config.yaml
num_hidden_layers: 13
hidden_size: 320
num_attention_heads: 4
num_key_value_heads: 4
head_dim: 64
intermediate_size: 1280
vocab_size: 4096
hidden_act: "squared_relu"
norm: "rmsnorm"
norm_place: "pre"
norm_eps: 1e-06
positions: "rope"
rope_theta: 10000.0
rope_fraction: 0.5
qk_norm: true
attn_scale: 0.125
bias: "none"
tie_word_embeddings: false
parallel_block: false
extras: ["local attention windows", "paired heads", "shifted keys", "gated attention", "exclusive self-attention", "value embeddings", "hashed n-gram embeddings", "an embedding shortcut", "learned residual scales", "skips across layers", "weighted sums over earlier layers", "capped logits"]
init: "uniform"
init_std_qkv: 0.0375
init_std_o: 0.0466
init_std_up: 0.0537
init_std_down: 0.0537
optimizer: "adam_hyperball"
learning_rate: 0.00462
beta1: 0.9
weight_decay: 0.0
lr_head: 0.0045
warmup_steps: 350
schedule: "wsd"
decay_fraction: 1.0
decay_shape: "linear"
final_lr_fraction: 0.0
batch_tokens: [32768, 65536]
max_seq_len: 2048
doc_mask: true
train_tokens: 538400000
max_steps: 11198
dataset: "wikipedia_en"
Each number is 128 + 32 x the weight over its row's rms, rounded and kept within 0 to 255. Layers, rows and columns count from 0. The size above them is the row's rms in percent of the matrix's.

# layer 6 MLP up, 1280x320, rms 0.0537, rows 639-691, columns 64-127
size [ 99  92  96 107  99 109 105 109 104  99  98  90  97  98  85 100 106 116 111  93 105  94 113 107 104 100 101 102  95  96  83 102  86  99 100 104  91 112  94 106 112  93  91 101  94  92  96  98 100  92  97 114 124]
[[190 120  93 118 171 182 220  70  64 151 198  66  85 148 195 111 156 151 140 153 123  93 128 115 174 119  53 168 127 100 181 180  76 188 126 120 114  83 168 182 137 114 136 153 134 116  83 168 170 101 160 138 140 122 156 123 166 141 123 181 172 166 152  82]
 [187 133 125 127 107 167 137 146 110 146 166  45 144 124 202 121 119 130 180 154 158 140 111 105 158 148 134 156 126  68 206 166 120 156 189 150 151 122 176 122 109 101  91 166 119 133 133 132 147 156 164 144 135  95  82 100 165 128 173  57 157 146 106 132]
 [137 156  85 119 127 164 119 159  99 123 135 119 146 177 102 152 160 169  87 130  99 190 115 160 133  97 167 128 150  84 121 157 171  74 122 165 105  93  93 136 134  96  78  88 102  85 151 114  85 187 107  98  57  77 121 166 119 112 130 122 184 164 108 165]
 [ 94 158 104 179 155 104  19 106 139  96 115  89 159  78 165 101 166 181 125 122 114 131 107 178 142  80 157 181 204 124 106 159 120  91 156  89 139 138 107 153 142 113 160 140 162 126 112 155  87 124 121 185  82 143 118 118 137 187 140 160 124  98 129  90]
 [129 145 158  57 148 166  55 135 106 129  95 123 104  75 140  91 108 140 170 123 111 103 125 121 125 103  92 146 139 163 185  94  56 145 122  55 122 126 140 153  76 115 144 142 188 144 136 157 124 111 125 157 149  76 162 197 112 129 171 105 174  90 184 182]
 [ 98 146  91 126 128 118  92 130 197 119 116 140 182 133 154  63 142 136 143 140 148  89  89 110 188  88 159 184 150 129 140 138 122 113 153  93 154 166 140 129 123 163 100 123 122 126 142 181 137 135 146 131 147  87 135 202 101 167 188 147 146 172 142 144]
 [126 133  91 142 156  91  94 107 134 143 129 106 178 135 103 108 117 160 112 104 175  88 152 140 138  88  59  93 147 186  88 134 107 163 175 124 140 143 165 126  81 141  94 171 138 164 162 182 142 178 146 154 126 142 108 159 144 112 150 209 127 113 140 155]
 [143 108 120 150 118  95 157  95 138 166 147 134  62 183 187  76 190 186  64 119 126 120 138 133 132 160 137 159 109 164 105 123 103 152 178 108 176 155 168  99 102 151 146 113 160 116 120 147 154 103 101 155 131  96 184 123  90 127  97 146 157 103  95  91]
 [141  86 146 120 119 167  77 131 107 145 137 141 140  97 114 172 206 101 126 161 190 131 132 183 132 177 185 139 177 118 122  96 157 166  98 135 182 136  94 133  95 161 118 115 194  91 155 153  76 153 106 106 176 159 151 165 118  66 109  99 117 130 158 146]
 [135 183 148 102 158 186  57 139 120 130 123 158 134 154 147 153 137 128  77 145 157 113  87 162 163 122 177 123  90  89 145  57 153 107 146 120 152 124  99  86 122 139  81 144 166  68 122  96 127 110 138 180 110 124  81  78 149 120 134 106  75 132 140 176]
 [137 124 108 172 132  98 106  87 110 124 130  56 135 165 121 127  63 120 125 126 105 126 153 145 139 133 146 152 107  70  62 150 154 186 105 106 139  47  69 139 123 114 152 119  75  57 119 166  67 142 137 145 177 113  48 154  70 175 108 165 130 141 135 100]
 [124  80 116 159 122 152 116 128 139  61 177  78 147 115 158 114 199 196 164 176 173 127  77 164 148 172  89 109 165 133  80  84 170 103 153  96 157  76 112 124 131 113 153 146 158 165 135 118  83 123 147 139 161 109 158 114  85 103 106 154 135 162 120 174]
 [123 101 167  98 140 131 113 128 134 159 158  54 137 114 146  89 169 157 122 135 163 156  97 138  80 149  92 145 155  49  80  98  99 166 164 131  98 141  86 142 171 185 131 149 177 111 132  67  99 150 170 133 132 133  90 142 143 115 111  79  97  57 149  69]
 [ 52 121 129  79 122 152 112 148 110 146 129  95 121  87  81 189 112  89 170  77 201 164 150 122 171 165 127 153 144 111  94 100  99 204 125 115 140 149 105 158 120 119  86 141 162 118 109 146 146 178 135 102 130 156 114 128 183 119 159 105 117 170 112 113]
 [148 207 142 114  91 123 135 125 113 106 135  86 118 110 143  95 117 199 136  84 138 170 147 169 175  78  94 143 125 104 117 113 149 107 164  80 157 130 112  84 112  74  60 136 159 134 185  43 127  88 137 100 152 160 171 110 166 128 101 142 102 111 140 122]
 [157 143 131 116 112  89 133 147 150 121 181 157  96 147 115 137 150  80 102 159 197 176 137 114 139  81 145 138 117 130 112 164  93 138 122 137 101  96 101 137 140 123 148 119  85 135 156 189 110 129  75 128 158 117 119 131 167 193 185 137 108  35 149 148]
 [157 148 101 150 134 134 159  97  86 185 143 136 163  61 160 109 128 128 125 135 108 154 166 109 112  80 121 130 121  81 108  78 118 184 101 129 126 130 152 129 168 155 161 130 133 111 148 165 133  63 141 130 136  88  82 143 160 166 107 101 113 127  99 124]
 [ 65 120  27 107 109 170  78 173 151 144 134  74  86  91  93 180 144 152 131 131 156 137 109 113  75 154 139 173 131  63 159 155 110 182  65 125 136  95 119 114  89 142 111 159 106 102  99 204 102 113 154 143  86 153 147 148 172 103 163  87 137 111 151 105]
 [ 93 149  80  49 126 132 119 103 102 118 169 124 126 184 109  97 187 177 144 187 142 176 150 176 159 158 164 158  98 101 154 148 121 131  43 113 219 111 165 147 206  84 110  99 132 130  90 155  88  88 110 197 115 153  93 132 120 163 156 127 146 119 173 139]
 [133 138  60 189 115 179 124 145 146  98 147  99 127 147  88 131 123 135 166 175 111 166 142 141  75 137 146 103 135  83  85 109 197 134 198 123 127 126 141  90  96  66 136 114 116 141 149 147 168 136 155 166  97 113 157  99 188 129 126 120  47  97 209 146]
 [127  53 122 105 176 117 113  65 107  98 236  87 102 100 127 158 178 161  70 101 123 114 120 241 119  99  76 165 112  73  88 196 144 136 160 119 188  73 147 119 108 136 185 167 138 107 157 149 141  90 116 154 147 128  93 110  86  91 126 127 147 116 120 145]
 [103 139 155 158  91 127 165 143 129 107 147 128 122 122 158  66 116 136 140 158 148 190 129 193 131 111 133  52 156 131 151 119 152  89 164 122 170 124  69 114 136  90  91 124 124 199 139  94  75 107 166 132 167 137 212 168 134 112  98 131 157 128 133 105]
 [146  59 171  69 195 122 105 109 171 100 163  69  99 147 136 128 171 142 179 164 142 107  85 124 141 133 140 196 152 130 118 155  64 184 130  91 211 168 109 105 103 116 201 164 137 145  78 119 160  75 143 146  83 154 133 144 138 118 146 137 129 108 142 112]
 [148 205 134 121 148  98  82 121 179 129 122 124 113 160  89 123 102 108 163 144 148 114 172 117 165 197  96 138 170 120 164 138  98  94  87  99 168 103 101 137  96 192 155 124 174 136  93  97 101 124 168 119  76 162  90 113  79 160 157 116 139 102 152 128]
 [159 120 142 146  66 113 132 155 127  65 128 121 102  69 154 140 151 125  83 136 106 109  90 170 130 175 128 163 111  63 155  82 151 135 121 136  98 119  94  95  70 138  63 124 169 126  69  97 100 102 103 151 176 155 162 131 151 145 161 101 117 130 104 154]
 [ 89 140 127 118 143  90 109  20 138 132 186 112 112 140 177 181 152 103 103  86 126  68 131 203 148 153 136 106 165 121 100 107 117 123 108 110 175 117 171 116 127 160 185 136 117  65 117 121 119 112 155 193 140 173 193 130 205 119 157 157 143 124 186 115]
 [128 121 142  45 112 115 108 157 146 172 147 128 118 109 139 105 101 164 150  97 160  91  96 101 125 159 117 142 146 161 141 141 125  96 185  77 103 129 144 126 162  97 156 126 119 137 150  90  78 138  80 113 138  57 111 169 125 122 144 115  72 128 152 136]
 [118 131 117  64  90 147 118  54 103 131 166  60 165 163 118  48  84 131 130 198 106  80 105 132  65 187 153 127 221  72 167 125 115 165 126  75 104 104 133 144  72 166 137 133 147 137 127 149 117  97 155 155 170 148 166 131  91 110 125 142 106 178 186 173]
 [ 92 184  71  71  71  61 155 103  74 168 123 128 143  92  53 131 102 101 145 127 142 129 104 113  94  98  86 142 131 123 124 101 145 163  74 131 174 101  96 119 160 149 102  55 144 138 118 132 145 149  98 137 102 125 171  95 153 106 145 131 119 170 112 136]
 [197 118 124 147 110 114 115 137 196 114 144 108  49 171 113 146 126 130 106 152 172 174 188 118 159  83  90 140 135 115 106 124 115 145 108  98 150 138 118 138 142 115 106 176 118 169 121 128 110 182 178 107 105  77 103 153 104 153 107 178  99  90 100 136]
 [ 99 105  86 129 149 136 146 132 129  90 165  76 137 105  96 181 196 170 152 156 159 145  70 122 163 150  85 108 182 146 112 101 137 145 117 150 155  76 135  87 148  68 145 138 123 160 143 147 131 125 181 129 177  83 189 125  95 124 116 133 155 112 164 134]
 [150 140  69 101  53 114  79 133 164 117 181 131 146  67 142 173 178 160 182  98 155 122 126 239 153 118 122 152 162  90 111 106 156 168 136 145 158  91 168 140 143 142 146 115 118 182 133 148 109 112  80 112 140 132 148  81 148 113 126 131  76 123 137 152]
 [207 136  69 125 120 130 175  62  75 126 192  76 114 118 104 163 117 134 138 143 151 182 133 152 156 146  80 148 145 156 125 108 178 143 160 108 138 157 142 165 107 138  91  68 153 126 147 118 120 138 125  80 116 111 104  90 172 208 150 110 175 131 195 141]
 [ 79 181 131  74  77 147  80 171 166 133 131 138 143 106 110 108  89 130  89 115 170  59  52 164 130 193  98 132 131 160 145 172 124 146 114 115 161 126 108 136 134 147 116 115 166  69 128 169  74 101  96 122 167 176  70 172 148 101  88 121 119 184 105 113]
 [161 138 155 146 135 123  86 144 111 118 132 142 113 179 129 103 162  95 170 152 125 114 128  89 119 174 152 100  81 132 159  38  84 138 173 129 149  68 114 137 140 139 138  87  73  86 110 152 124 127 109 182 141 107 176  85 178 110 115 156 131 192 138 160]
 [180 167  81 118 121 102 151 113 117 137 154 100 150 148 177  78 133 107 133 115 144 141  25 180 155 100 152 113 157 175 128 174 107 218 104 151 115 134 180 146 133 133 152  96 139 144 117  70 155  80 139 134 151 107  71  86 135 132 159 110 108 116 181 115]
 [128 127 133 104 110 174 126 159 105 115  89 134 109 123  78 138 122 100 135  70  92 102 174 167 102 115 154 115 163 111 167 169 162  90 100 151  88 113 111 198 121 129 141 176  68 176 171 116  84  89 137 138 143 140 144 123 125 173  46 133 107  98 134  88]
 [111 147 128  88 136 137 133 199 102 198 144 141 134  96 209 132 147 150 203 112 165  73 138 102 127 105 142 104 151 105 143 100 126 147 123 124 110  60 117 186 133 118 105  67 133 142 103 110 147  97 141 170  86 114 115 170 119 112 132  92 153  88 113 105]
 [ 97 126 135 121 134 113  81 101 140 142 127 133 120 131 174 144 129 132 112 122  93 122 126 133 202 185  86 121 156 126 117 148  59  77  79  94 102 104 153  69 155  89 144 133 166 163 114 153 126 137 104 196  85  96  63 148 149 219 140 188 130 144 108 108]
 [117 145  63 100 171  86 138  99 148 150 134 140 115 111 104 141  89 144 130  74 163 114  83 134 165 148  63 104 132 102 110  78  97 133 152 116 123 139 192 144 126 153 109 101 161  91  97 156  90  84 142  90 122 129 151  73 107 158  75 108 173 153 138 195]
 [144 107 133  89 111  81 171 149 147 228 204 104 138  97 171 187 115 116  77 177 133 125 160 149 161 141  97 144 137 137 110 120 137  82 174 142 128 127 150 157 151  98 109 146  54 170 135 163 129 129 124 161 105 124  82 163 158 183 145  91  79 168 164 102]
 [143 114  96 192  77 133 111  51 133 145 117 126 114 109  93 108 115 111 163 104 106 145 161 121  82  92  85 112 132 104  81 153 124 142 143 134 103  99 123 131 203 180 185 116 137 130 109 117 169 129 113 113 128  66 123 143 122 157 112 142 103 154  84 101]
 [171  99  70  69  92 149 192 133 138 144 173 142  76  77 126 126 175  85 143 152 112 139 161 154 121  95 101 108 102 146 108 188 148 107 144 152 142 105 184 181  84  89  85 117  88 101 144  72 145 148 142 117 175 163 131 110 146 142 139 117 135  88 145  92]
 [114 129 108 157 157 144 106 104 107 135 131  89 141 162 134  96 141 122 140 140 114 147 130 140  93  80 118 150 127  57  93  75 146 151 129 123 158 124 106  98 102 175 108 116  56 166  57 171 172 153 197 121 140  81  49 157  82 136 117 116 134 202  90 130]
 [146  76 141  83  87 130 116 123 166  79 152 143 107 123 103 121 136  95 173 116 138 141 160 135  68  86 136 116 171 113  78 132 169 150 127 115 154  69 151 182 146 217 120 167 156 132 107 147  95  93 163 119 140  93  69 129 143 136 104 128 119 125 114 133]
 [140 128 132  64 172 107 119 150 143 120 150 105 104 191 120 188  96 139 176 162 113  76  95 145  74 106 105 126 109 167 118 116 170 149  93 110 150 106  92 169 167 180 155 163 132 183  77  73 102  55 100 133 132 124 139 139  86 163 157  93 111  57 165 166]
 [ 85 129  77 109  85 121 177  67  80 102 150 102 105 113 147 141 130 191 186 100 184 107  79 165 134 114 110  94 131 140 161 152 174 145 165 123 177 158 129 173 109 141 164 131 142 151 114 128  56 134 131 123 156 130 128 102  98 124 124  88 138 157 107  82]
 [138 136 106  83 119 196 121 110 117 139 173 104 127 111  63 123 168  99 150 128 128 136 110 117 143 174 111 105 167 108 140 165  75  93 116 109  86  77 153 116 107 130 164 127 112 148  83 169  66 146  71 159 131 112 123 176 180 157 200 134 123  98 156 131]
 [166 118 134 113 152 202  93 105 105 124 161 172 111 135  88 158 125 133 112 124 136 148  74 144 140 134 120 129 236 124 104 119 189  98 114 141 169 155 123 135  71 108  62 163 101 115 138 127 156 118  97 129 183 128 136 167 141 109 146  99 141 115 126 128]
 [116  98 126 145  78 180 116 147  87  94  99 105 116 151 167 142 147 155 129 144  85 131 178 116 114 144  90 143 123  95 210 126 101 114 150 124 143 156 100 195  87 114 108 118  85 129 122  97 152 132 194 143  73 117 134 172 148 116 109 175 193 191  75 116]
 [ 93 164 132 111 156 132 120 117 111 155 117 105 145 171 143 155 130 140 188 153 153  60 156 168 150 150 116  88 125  96 139 132 129 182 132  88 153 189 120 122 104 115 127 216  94 123 133 141 178  45 145 190  91 190  98 127 152 109 128 132 116 111  91 132]
 [172 104 138 131  74  98 124  83 125 173 129 109 112 129 132 140 106 102 101  60 181  78 168 122 160 104  94 136 157 114  51 118 124 171 127 114 159  87  92 148 136 149 153 173 116  75  91 149 148 161 150  80 138 136 111 175 178 150 163  85 136  85 154 106]
 [144 190  79 134  94 122 117 149 110  84 173 137 123 142 115 159 119 136 137  84 153 140 130 162 113 119 127 119 127 175 149 170  92 123  93 103 115 103 135 228 156 117  97 152 152 101 129 108 138 158 146 107 126  89 187 192 140 133 125 125 151 142 117 164]]
# layer 6 MLP down (transposed), 1280x320, rms 0.0537, rows 639-690, columns 64-127
size [ 94  93  97 106  98 106 105 107 105 101  99  91  97  99  86 102 104 118 109  93 101  94 110 103 102  98 101 102  99  99  86  98  88  92  97 104  96 112  97 106 109  93  91  99  93  92 100  99  99  95  96 103]
[[159 101 171 122  84 116 157 127 113 126 131 126  97  81 135 104 120 137 133 196  64  74 189  95 132 137 105  56 134 173 171 133 145 103 154 106 139 145  98 103 115 111 138  98 168 127 120 120 149  89 149 122 116  90 121 136 137  67 137  93 113  79 148 128]
 [154 150 204 119  88 150 167 153 132 101 106  31 116 119  99 121 149 167 131 176  97 132 151  83  84 153 154 109 121 134 136 155 136 118 115 130 149 152 152  91 193 114  99 145 145 110 142 143 172 167 155  58 122 132 168  96  84 126 139 120 156 123 138 111]
 [145  87 145 152 116 107 119 103 151  61 117 166 149  78 131 171  72  73 134 120 142 102  98 177 203  56 155 126 127 119 167 134 109 182 146 122 115 129 158 123 116 149 173 135  89 155  91 121 112 118 138 128  99 165 114 131 146  76 176 163 126 129 151 162]
 [110 176 145 110 148 179 101 123 168 113 100 148 113 139 115 176  86 173 133 134 185  98  68  61 142 190 155 123 176 132 133 124  97  97 110 127 111 162 170 217 100 101 168 125 130 158 110  98 138 170 104 126 127 130  93 127 150 113 127 167 113  94 170 110]
 [126 145 149  96  54  99 129 109 153 160 132 118  65 170 104 116 148 197 127 144 128 209 135 122 126 104 140 124 124 100  86 127 107  84 105 121 155 134 103 139 124 109 109 124 152 145 161 106 129 117 103  29 133 184  80 104 134 112 127 123 184 124  91 142]
 [ 83  56 137  95 130 102 157  82  90  83  92 168 133 111  91  83 129 118 170 168 100 115 152 152 160 111 154 173  64 139 127 105 129  75 123 120  89 133 121 136 123 130 151 189 127 180 123 114 123 138 106 136 112  99  87 103 106 111 184 112 105 129  33  83]
 [164 193 105 158 101 127 120 108  80 152 130 120 125 166  84 113  66 160 112  97 148 145  95 107 141 145 114 145 131  95  82  60 141 105 194 120 170 107 145 188  57 126 189 186 109 152 149 121 137 156  84 101 108 131 118 105 159 157  88 131 147 148 115 116]
 [ 87 104 201 100 127  94 110 176  97 183 159 186 184 127 183 117 148 137  89 123  94 110  99 224 149 139 144 139 112 147 120 132 135 106 188 146 147 129 134  80 124 118 150 100  99  75 141 145 114 171  95  85 141 170 112 164  80 102 147  93 169 132 141  79]
 [147 126 120  79 154 158 108  98 127  99 178 139 105 123 111 173  55 114 137 117 128 159 112 139  74  88  81 111 161  94 164  77 140 100  96  97  99 115 124 115 132 104 134 102 137 161  82  92  92 121 139 123  71 119 110  73 123 152 175  52 157 128 136 111]
 [110 134 111  97 119 110 104 193 155 153 107 138 138 128 143 121 121 129 126  88 164 155 141 145 140 112  42 100 154 136 100 131 142 137 117 148 124 150  66 121 136 167  70 126 124 150 157 129 166 109 158 101 105 160 122 136 174 163  77  99 133 123  45 168]
 [159 118 168 133 143 131 132  90  84 176 113 106 163  66 114 128  51 166 129  32 122 189 128 146  91  97 136  37  94 159 125 127  96  88 166 174  81 113 101 159  77 147  96 140  96 163 130  88 107 154 113 123 142 123  99 146  93 145 123 127 151 129 126 169]
 [ 93 131 118 186 145 164 112 142  84 167 155 147 144  99 116 172 164 161 110 123  94 110 185 151 128 177 101  69 127 127 118 109 109 140 111 137 149 165 132 162  68 114 184 127  92 124 152 142  69  92  48 121  77 160 101 189 119  64  77  84 180 127 147 110]
 [ 85 120 125 103 117 209 116 132 131 150 132  92  69 150 145  90 100  71 138  91  92 140 128  92 140 156 111  84 191 113  85  83 121 108 101 118 112 185 164 152 163 107  61  34  98 124 150 155 103 125 109 114  81 157 161 120 113 185 111  84 162 134 118 175]
 [188 100 138 117  91 163 118  76  88 116 127 152 169 117 136 133 119 140 176 126  66 114 115 165 159 104  57 118 165 126 157 128 118 132 158  94 101 127 120 147 101 139 123 139 192 141 192 159 149  62 143 144 145 125 139 155  91 136 109 104 163 120 169 176]
 [117 131 116 144 100 222 163 136  84 125 124  83 147 136  74 171 115 130 113 123 153 139 134  88 139 126  89 135 122  81 161 134 129 149 118  46 124 116  78 116  59 122  56 100 151 156 142 142 165 170 160  78 139 129 102 124 138 103  96 152  76 157 105 115]
 [132  76 105 162 217 182 114  86  99  50 129 103 155 138 157 142 107 127 152 132 129 116 131 155  95 130 104  92  34  86 179 147 107 119 136  84  68 131 122  76 136 136 117 127 148 107 159 115 151  44 136 147 114 146 120 160 128 116 122  84 162 116 153 156]
 [150 129 116 100  65 102 133  99  95 115  66 145  80 129 122 115 163 105 119 182 112 101 149 149 161 115 117 140 139 141 116 153 199 102  16  98 117 134 145  88 122 130 111 143 162 165 140 120 124 108  99  76 144 103  98 111 131 120 150 122 122 103  99  98]
 [ 94  90 106 162 175 153 187 132 144 147 167 125 126 161 121 161 140 158 101 114 110  95 106 131 147 116 118  96 134  84 147 169  81 151 116 121 144 103 123 112 147  86 119 105  84 118 118 159 138  96 109 124 118 192 164 111 142  55  77  69 124  63 137 131]
 [141  91 195  90  97 124 108 184 163 116 139 135 109 146 140 111 131 163 142 127 123 104 107 160 117 127 138 150 163 200 139 101 118 110 102 113 110 111 157 129  97  85 137 113 189  98 158 132 157 152 107 147 118 100 110 109 151 111 159 134 130 150 142 105]
 [197 174  78 145 131 111 158 131 108 127  88 176 127 114 181 119 122 155 141 153 113 118  33  84 128 159 115  86  79 176 119 112  92  76 148 156 100 160 176 170 100  67 133 136 140 118  62  94  80 118 102 129 114 166 118 114 140 122 164  99  92 113 118 154]
 [ 99  91 155 112  59  57 135 135 161 130 141 151 132  97 152 148 133 179  81  86 143 150 145 197 206 121 121 162 132 177 101  83 119  39 128  85 196 130 159 116  90  89 175 165 140 150 163 137 166 206 120  72 212  93 181  75 125 113  81 162 139 111  68 145]
 [134 163 147 117  79 144 111 148 105 133 151 183 152 162 112  95 107 151 117 144 173 145 145 123 196 130 127  65 179  92 131 103 148 100 158 172  97 122 125 100 111 153  59 157  89 128 123 171  94 130 111 130 122 144 131 100 160  75 150  83 137 111 125 125]
 [ 93 108 149 138 165  79 116 127 192 157 194 125 147  97 118 135 200 119 216 114  98 149 129 149  94  71  98 125 104 117  88 103 129  72  86  68 135  92 122 130 160  97  80 151 164 139 136  60 242 125  95 105 107 159 146  86 177 129 101  87 102 122 118 180]
 [111 118 117 121 192  93 109 141 119 102 117 171  96 111 115 152  70 164 103 111 124 143 108 124 194 158  70 120 108 150 127  86 134 123 159 147 133 169  85 145 105 139 123 102 147 155 119 130 167  87  71 169  56 167 111 144 222 111 161 167 128 165 128 101]
 [107 114 129  86 146 147 129 104 130  77 131 134 110  98 130 117  87 109 121 137 141 155 110 172 151 115 135 125  89  92 162 109  88 109 161 163  78 114  94 132 154 207  87 103 131  90 171 141 136 114 151 109 110 109 116 113 111  79 140 186 179 135 112 161]
 [110 160 153  90 105 128 139 140 148 122 102 184 113  75 114  74 158 116  93 140 165  86 109 137 148  87 108 112 181 200 176  67 177 119 110 113 163  99 146 151 158 158 114 132 160  93 157  71 110 147  93 113 129  96 155 124 114 126  57 122 155 140 103 152]
 [123 119 181 127  85 107 163 141  35 156 120 126 139 135  34 138 146 101 169 119 168 137 142  57 154 120 118 151 167 118 154 123  96 114 134 155 101 127 119 140 125 158 101 134 176  98 146 153  69 173 158 169 142 129 122 155 104 118 151  60 114 144 100  91]
 [166 166 150 104  94 115 122  75 193 146 188 142 138 136 111 124 144  77 122 124 105 148 136 108 176 153 124 170 125 131 117 134 174  53 140 167 134  96  89 123 112 117 139 130 158 144 139 143 133 153 169  92 144  39 134  95 179 116 134 144 129 156  70  95]
 [151 186 193  66 128 127  93 129 176 109 146  95 116  75 122 124 172 150 164 124 107 111  72 163  99 115  97 114 148 143 198 110 187 153  96  94 182 143 157 181  79 160 139  82 130 127 119 148 139 118 118  77  92 109 164 158 117 161 129 137 154 139 155 128]
 [147 170 180 170 148  87 144 134 130  62 119 168 115 192 169  85 158  98  99 130 139  65  71 130 133 135  82 130 158 133 132 109 137 105  69 118 125 101 111 130 104  66  99  87 166  80 137 106 103 139 133 122 174 131  87 120 125  89 107 134  76 129 152 127]
 [111  84 107  50 183 180 143 136 107 102 179 133 133 144 130 152 157 157 115 138 181 144 114 152 151 128 168 103 152 158 123 163 171 109 186 126 114 135 132 125 130  88 118 174 112 158 112 177 163 114 166 137 134 149 148  71 140 134  91 157 184  64  78  83]
 [143 141 126 125  96 107 123 121 101 137 135 191  83  59  94 171 130  98 206 119 138  94 146 190  95 118 164 112 121 108 158 140 109 136 108 143 118  93 101 153 131 137 143  96  84 162 130 113 108 115 103 189 164 107 169  92 148  90 109  94  96 152 129 157]
 [ 96 142 146  83 124 140 109 116 173 201 163 143 131 115 157 137 118 116 118 184  73  85  99 162 129 175 145 124 158 151 146 170 182 131  78 132 122 165  61 136 130 187 176 140 167  95 103 119  92 100 112  84 161 141 120 186 116 130 108 120  68 117 122 142]
 [108 125 133 134  95  98 109  86 152 126 112 173 113 113 163  99 144 210  73  92 117 103 134 115 123 104 156 151 115 112 120 154  89 141 163 126 135 103  79  92 135 166 122 133 114 149 142  97 105 142 143  99 135 108 157 128  98 141 118  94  67  65  80 140]
 [197 149 119 107 138 101 153 104 125  82  69 137  95 145 178 109 135  94 115 135 153 149 135 150 118 167 118  98 139 162 132 107 123 161 133 154 118 111  93 126 164 159 127 111 128 153 172  82 156 125 156 130 149 160  96 113 133 131  93 164 131 131 114  99]
 [ 87 128 126 141 145 158  82 121 131 157  83 138 113  98 118 182 115 136 160 117 123 143 154 153 112  94 131  49 113 197  80 142 129 186 102 101  81 132 106 128 179 143 124 115 100 121 139 140  74  81 110  50 134 114 119 120 132  87 137 136 161 122 121 120]
 [105 189 131 140 109 105 113 165 105 167 140 135 143 170  76 116 167  91 123 119 129 146 134 165 153  88 112 164 154 142 174 163 184 161 107  94  97 118  49 172  86 105 118  89 136 138 202 140 137 141 151  95 136  58  93 136  76  60  86 133 116 138 124  81]
 [164 165 133 181 100 100 130  80 153 138 115  97 150 122 133  94  86 134 138 185 178 157 100 140 166 158 133 158 108 106  64  75  66 151  93 108  89 138 209 149  97  60 120 104  65 125 134 101 125 185 150 139 123 195  88 149  79 162 118  73 131 115 200 158]
 [151 208  87 109  77 128 140 127 119 112 159 145 150  90 102 141  94 102 196 120 128 177 127 142 110 119 136 155 100 114 157 145 107 134 134 130 138 124 128 159 120 170 118 111 175 109 114 124 139 133 171 142 145  88 110 120 130 166  83 102 143  60 120 151]
 [117 104 195 159 143 170 178 125 110 111 157  99 160 107 148 116 107 135 145 134 152 118 128 125 157 149  97 171 121 171 160 137 179 172 113 102 156 112 117 113 130 143 178  89 127  96  74 140  84 105 143  92 106 197 156 101 172  73 115 127 174 120 150 108]
 [ 87 139 136 142 109 136 140  87  94 153 116 105 155  97 120 145 156 140 106 151 144 123 139  79 132 120 123 122 116 128  97 149 135 147  89 125 145 130 121 109 154 103 139 155 135 153 157 157 103 174 138 138 127 124 139 155 147 153 113 126  86 136 134 120]
 [159 132 118  96 120  78 100 121  93 138 124  97  98 149  41 169 120 148 162 135 113 117 132 123  90 126 101 163 126 140 144 104 118 140 124 135 146 153  73  65 169  77 126 143 177 161 135 157 112 110  94 111 152 104  93 157 150 115 151  99  85 172 120 133]
 [168 120 105 110 148 103 118 118  87 182 124 107 138 118 114 110 120 128 160 127 126 139 138  85 148 110 115  86 104 115 169 182  85 108 114 131 101 135 119 197 148 133  77  95 151 141 154 132 129 137 113 169 151 115 151 162 126 156 122 125 140 109  86 139]
 [162 120 155  95 114 108  73 113  99 152 104 116 174  71 129 142  92 186 157  89  89 135  84 169 111 126 129  35  99 122 118  56 122 143 205 174  99 131 117 132  53 123  99 118 129 150 164 124 133 110 134 134 114  95 115 154 108  80  87 130 160 172  97 134]
 [112  66  73 117  79 152 111 162  73 169 143 197 147 150 163 136 108 119 143 142 127  70  94 107 105 156 129 132  90 104  98  97 112 114  87 112  72 114  99 123 179 139 128 192 141 131 184 140 130 114 122 135 136 201 171 118 109 104 129 136 124 181  86 134]
 [ 93 112 111  88 152  76 171 101 114  90 198 147 108 153 101 112 145 107 106 179 149  82 128 160 155 119  64 126 129 118 170 113 190 128 149 135 119 121  94 148 185  76 161 149 118 146 115 107 145  75 144 108 149 172 168 128  95 115 120  92 108  89 148 153]
 [125 147 125 134 118 180 130 144 117 101 133 133 131  97 119 120 119 101 194 173 146 172 176 117 127  80 119  99  99 132 127 133 125 157  56 144  91 154 118 162 134 131 128 121  67 192 144 111 121 142 100 120 169 153  80  64  95 169  99 104  88  98 162  67]
 [ 93 114 166 120 155 150 144 144 144 176 133 114 100 108  78  87 106 131 171  88 141 166 104 129 173  79 113 127  95  76 144 102 107 139 104 135 106 164 139 187 166 170 165 101 194 141 129 123 155 191 215 116 162 140 103 132 102 116 149 124 117  50 103 140]
 [ 95 116  93 136 129 189  51 175 112 146  94  98 150 157  95  95 125 155 117 124 135 148  62 102  80 103 139 144 114 123 177 158 116 206 164 178 111  96 115 113 193 138  86  91 114 156 129 211 115 146  82 135 127 165 118  78 149 162 109 161  79  94 142 119]
 [109  72 153 142 118 163 103 211 123 120  74  70 153  96 106 128 128  85 171 142 154 127 140 153 131 131 143 115 102 145 208 121 172 161 120 141  78 112 123  63 189 148 163 100 123 115 102 132 153  85 105 113 152 140  46 118 145  96 146 116 113 189  83 103]
 [ 97 107 147 129 153  94 111  99  68 177 163 151 188 113 127  91 139 140 150  75 119 105  71 112 116 132 153 192 125 134 176 128 157 167 141  87 136 149 204 121 174 138 122 109  82 109 101 108 218  62  76 185 123 126 136  93 169 127 109 114 153 105 145 108]
 [ 88 199 116 156 157 139 128 137 171 125  99 117 128 108 104 118 146 168 160 166 125 159 117 134 156 214 130 161 134 190 155 112 115  87  50 137 110 118 158 119 131  88  90  78 202 100 132 121 143 101 104 147  84 126  62 101 104 155 131 199 169 146 122 115]]